Weights of a small transformer language model.
Size: 14 layers, width 320, vocabulary 2048.
Each number is 500 + 50 x the weight over its row's rms, rounded and kept within 0 to 999. Layers, rows and columns count from 0. Numbers have three digits each. The size before them is the row's rms in percent of the matrix's.

# layer 11 MLP up, 960x320, rms 0.16, rows 0-16, columns 0-159
096:469496475517462539534534547528488446411495523523452617533521555453506542506493536492508497451433534476459498504484416510518560516533553520541585513556419443534512517467522534543481436448393532545500446482493571565446589553508471518462474514566533514504463478448620593465535486525475497546507625453496499428542513484552426465429520422524568503520531502539574425524525442488470527518472428456470427472523403439494533502432387509535484552554503496544531429534547487600517591525491445
103:423486491489572541525488429567501521479468470517415490517494555512536410573517512493536555475433598485452463463534454408450435330479521492509485462553449527538434401480462465488533477567486507560517456598481482511548538586398496499469549461556513492513485538500622424531467503505519544527452469543408473458413421506490481484537532413512544479560548440541624523496453485606507456503500510502529419547522486560480511540501433554505545484384503492553602482503470556549576472517418413
113:519502611510545512503484492491473485471523428491392543417516558525486446531532497488455506426477468540534464483524569541402511549452481494496508530449452539578546533519433546492372454475469490421585472479570550426454546474514475522478550462558522527449482516541521459405393604572417491511570593523591450554469506502522516478541453500528457605430497524527519514443483403486506481533545535517483567438508505491577439495554560573583449496530511408538539539540504478612466431538461516
101:516397378501628533507504510518436595506505432487482466437522603498454468452494445486506508513444485512524523519498539475371506571389583482528521534591437419440448518523428531418498440540520513578515577488478608510483394502482553433460500460505505516530457493544577521533520525484493499501504513577545539441541464553487477492466451522514438526418419486427565535526530480424557531473497473539473610550536402599453468517604486491505449565488487386475529486480510526539451471463538592
107:482573428403536518464495544459465573518473554535457543486511563468455420436520499472553453479426555605490425514493523561487492648561475366570536439517495454545553578470483547472474431472492462415490489451426431407498510542486460509475430590475571474559508493451589573437576456550503496482543579611427567546507460429557480462540523484500529540474463540515462471510496596473565430501507504482542500463376508417602504496508548481583597517414465485522417484496507512539454497532566584
103:551483544535432443454509553450486440473445613425501516526509495400454513472507530490596504474492502566475504551470508466457501538460509566543533449508491507565449367466459455485484502525580496537562519424414502500495480509494547556586604423455495563485525493564535592494592522539512394425530491506546492475434554561454474514518490458332496510447565526592531441533503434537533534576544565607529563551420508548485425497591514526433469475514536407439439468465416489505465474556444570
097:515492451593547377480503390488476495436412420536576450558511507534505540500502488456510545475384659547425489518454497458464535472449535514557530579513540537409522465507509468583491473520551504502445590493381412548513483464512413453436458356489452473546493481507439508468465419541557385480591472539408464419588525469513473493486431431468502537481448507571384532472555555475535509449576466445510504468502497474422488451455543510526537523476550440444589475574491439483515473504542456
110:417496553486489519504487461502469411531504517564509451502559533462353459467536498430541484489491553525421509548541478404542475579422511525491542519559516468464513480521472532540421542570516549457521532557541508420451563532440554504567581565542509523590536429580531500463565548523524482509508468543507544499545572488574502507423371490491450455445533456487476405522532486549570445512511461493477553562506510535533447520478502555600544480484496526504397485600563478531524448486438535
102:496443435578525456513533545382437444465515458504446484477531501541544472461473523449391600482455448495513518483517479488548466523479525466493491459522539465512505414561452589507483526453621519602440464532518535564549476526413510473525510489477398539461473574470474460516536549553457447501572496495546500430513513520524550478453511480471502478628525563488450466528484482545582505512525491415453409447511539529485527460504493474497488505404534560642452518536542465542602524480524496
096:467485522400586528504506473360503536558530576440526502501531489476513519418385495428577526564456526521544539567526513534526492487445440557494463482497483487533460572473653519478544580515566680553448538543488560479443591515522444439434483503500486571471424555457437529527533586468536399502493494449569450576596492477566478463529460465467530451510512510558596508522436558503515572559442515527449471561516473429561465450447517508485552543479466477444480520509481538498525620542513569
099:493519492544571581519468442479494484446442464584494561458507468408445528523413513507649516520436432479486486554465474566525503474438479516482399533433522546510502489494466499406501449538560479520481544547476491467535459563470570474498561500492514393507520483474358514474515502520420465490481611628471442448560496464419549421562443547551488506498479485501466544551464505525453501511403597498413572509555507560511530494542602516439563533490527433519561411513490501540572555551523437
106:548437488504424548609519478500492409471447419598611438519552466494484568485430464543416560543520439545557477556552574500535494557482454515445452444521519473483513489398534457526550522533539518549522459565433626468563446439413467517463550442437549510463643373489526503476498536512519536522538538469497369545482457475503400465483670540519511442547500480497607454443530532507535441481503485499587486452369565457553494500405456522526584455553470438515475452425443468494493471413387507
097:435427517527555467472475481409446550526545446525493483541526417588497487502476450539444462525374494442471516504449431470454546505519543468524537551513431547520534559592455518458528530390514518443545408523332489555590575379537470464478541439565475507504495521438458557527486503511484498501514475475466472532488498464476450472491454582493508492551519477491427451509538453442532494553493464515405514431538437520549488491439523462526506520552513478480458501497527515452573344436494438
095:510661539444465379504459524540467496449431532495591496486505476319417409543489540509522437456535479446546574519444529468458502490515567522577588517418555494502511458549508505440456532579536468515533560515455496500483511444498497481524514485606586480465526467434530470419589494493536497478532600485477521453495523442499479571472498511507561471555469467490619504545517453537546522547451510475457460497529422493599420500486456606564532488562406461465508459545466479525448574471487536
092:424523523601556581520428455438477544530545508497544464465521536613476491514566462485546522502549453569494440592495499486467489481468568499620539556511538367447620450593485539451440510552511503554481439512554520503491516540537421474462466512502530509449484492514463521496525551487453503550554449545457468509537550517555424472643522600464399474600526507461499567497518440515544557402522552534537593451469503511601522439507481530543521580506524558593452504613512548552512508424453444
089:512440573501472556460478545480517450494483447563474427495567539501415568511467480476463430417507518514584523530501489511445539485536531473485536473486505411507596500532430500516450500556487508595529398478508479563474547474452515494433466417427502502518391555554443511575481504574491546512448545490483509491534424445445529569499452497460437426465481450478492585500525481459437502482550477487487542634494461473446550637552467473505473575523479610586495587520533511566624481449556536
105:467475579487526498434464527527529584520532484456454424542532557500396504461511511505430554477559505446532554547498511427476419573385556563529437437393615557452454433392506424444442558486423489524510448523479540530460451543536485553542452525538538438498462480548503567510538545558578419547490487515450466542468555490540494457514509513463554558485557607448468473438577586383449586512484469578484514556570465559621441420518480492626475405464448484455467485554565489599527479539528550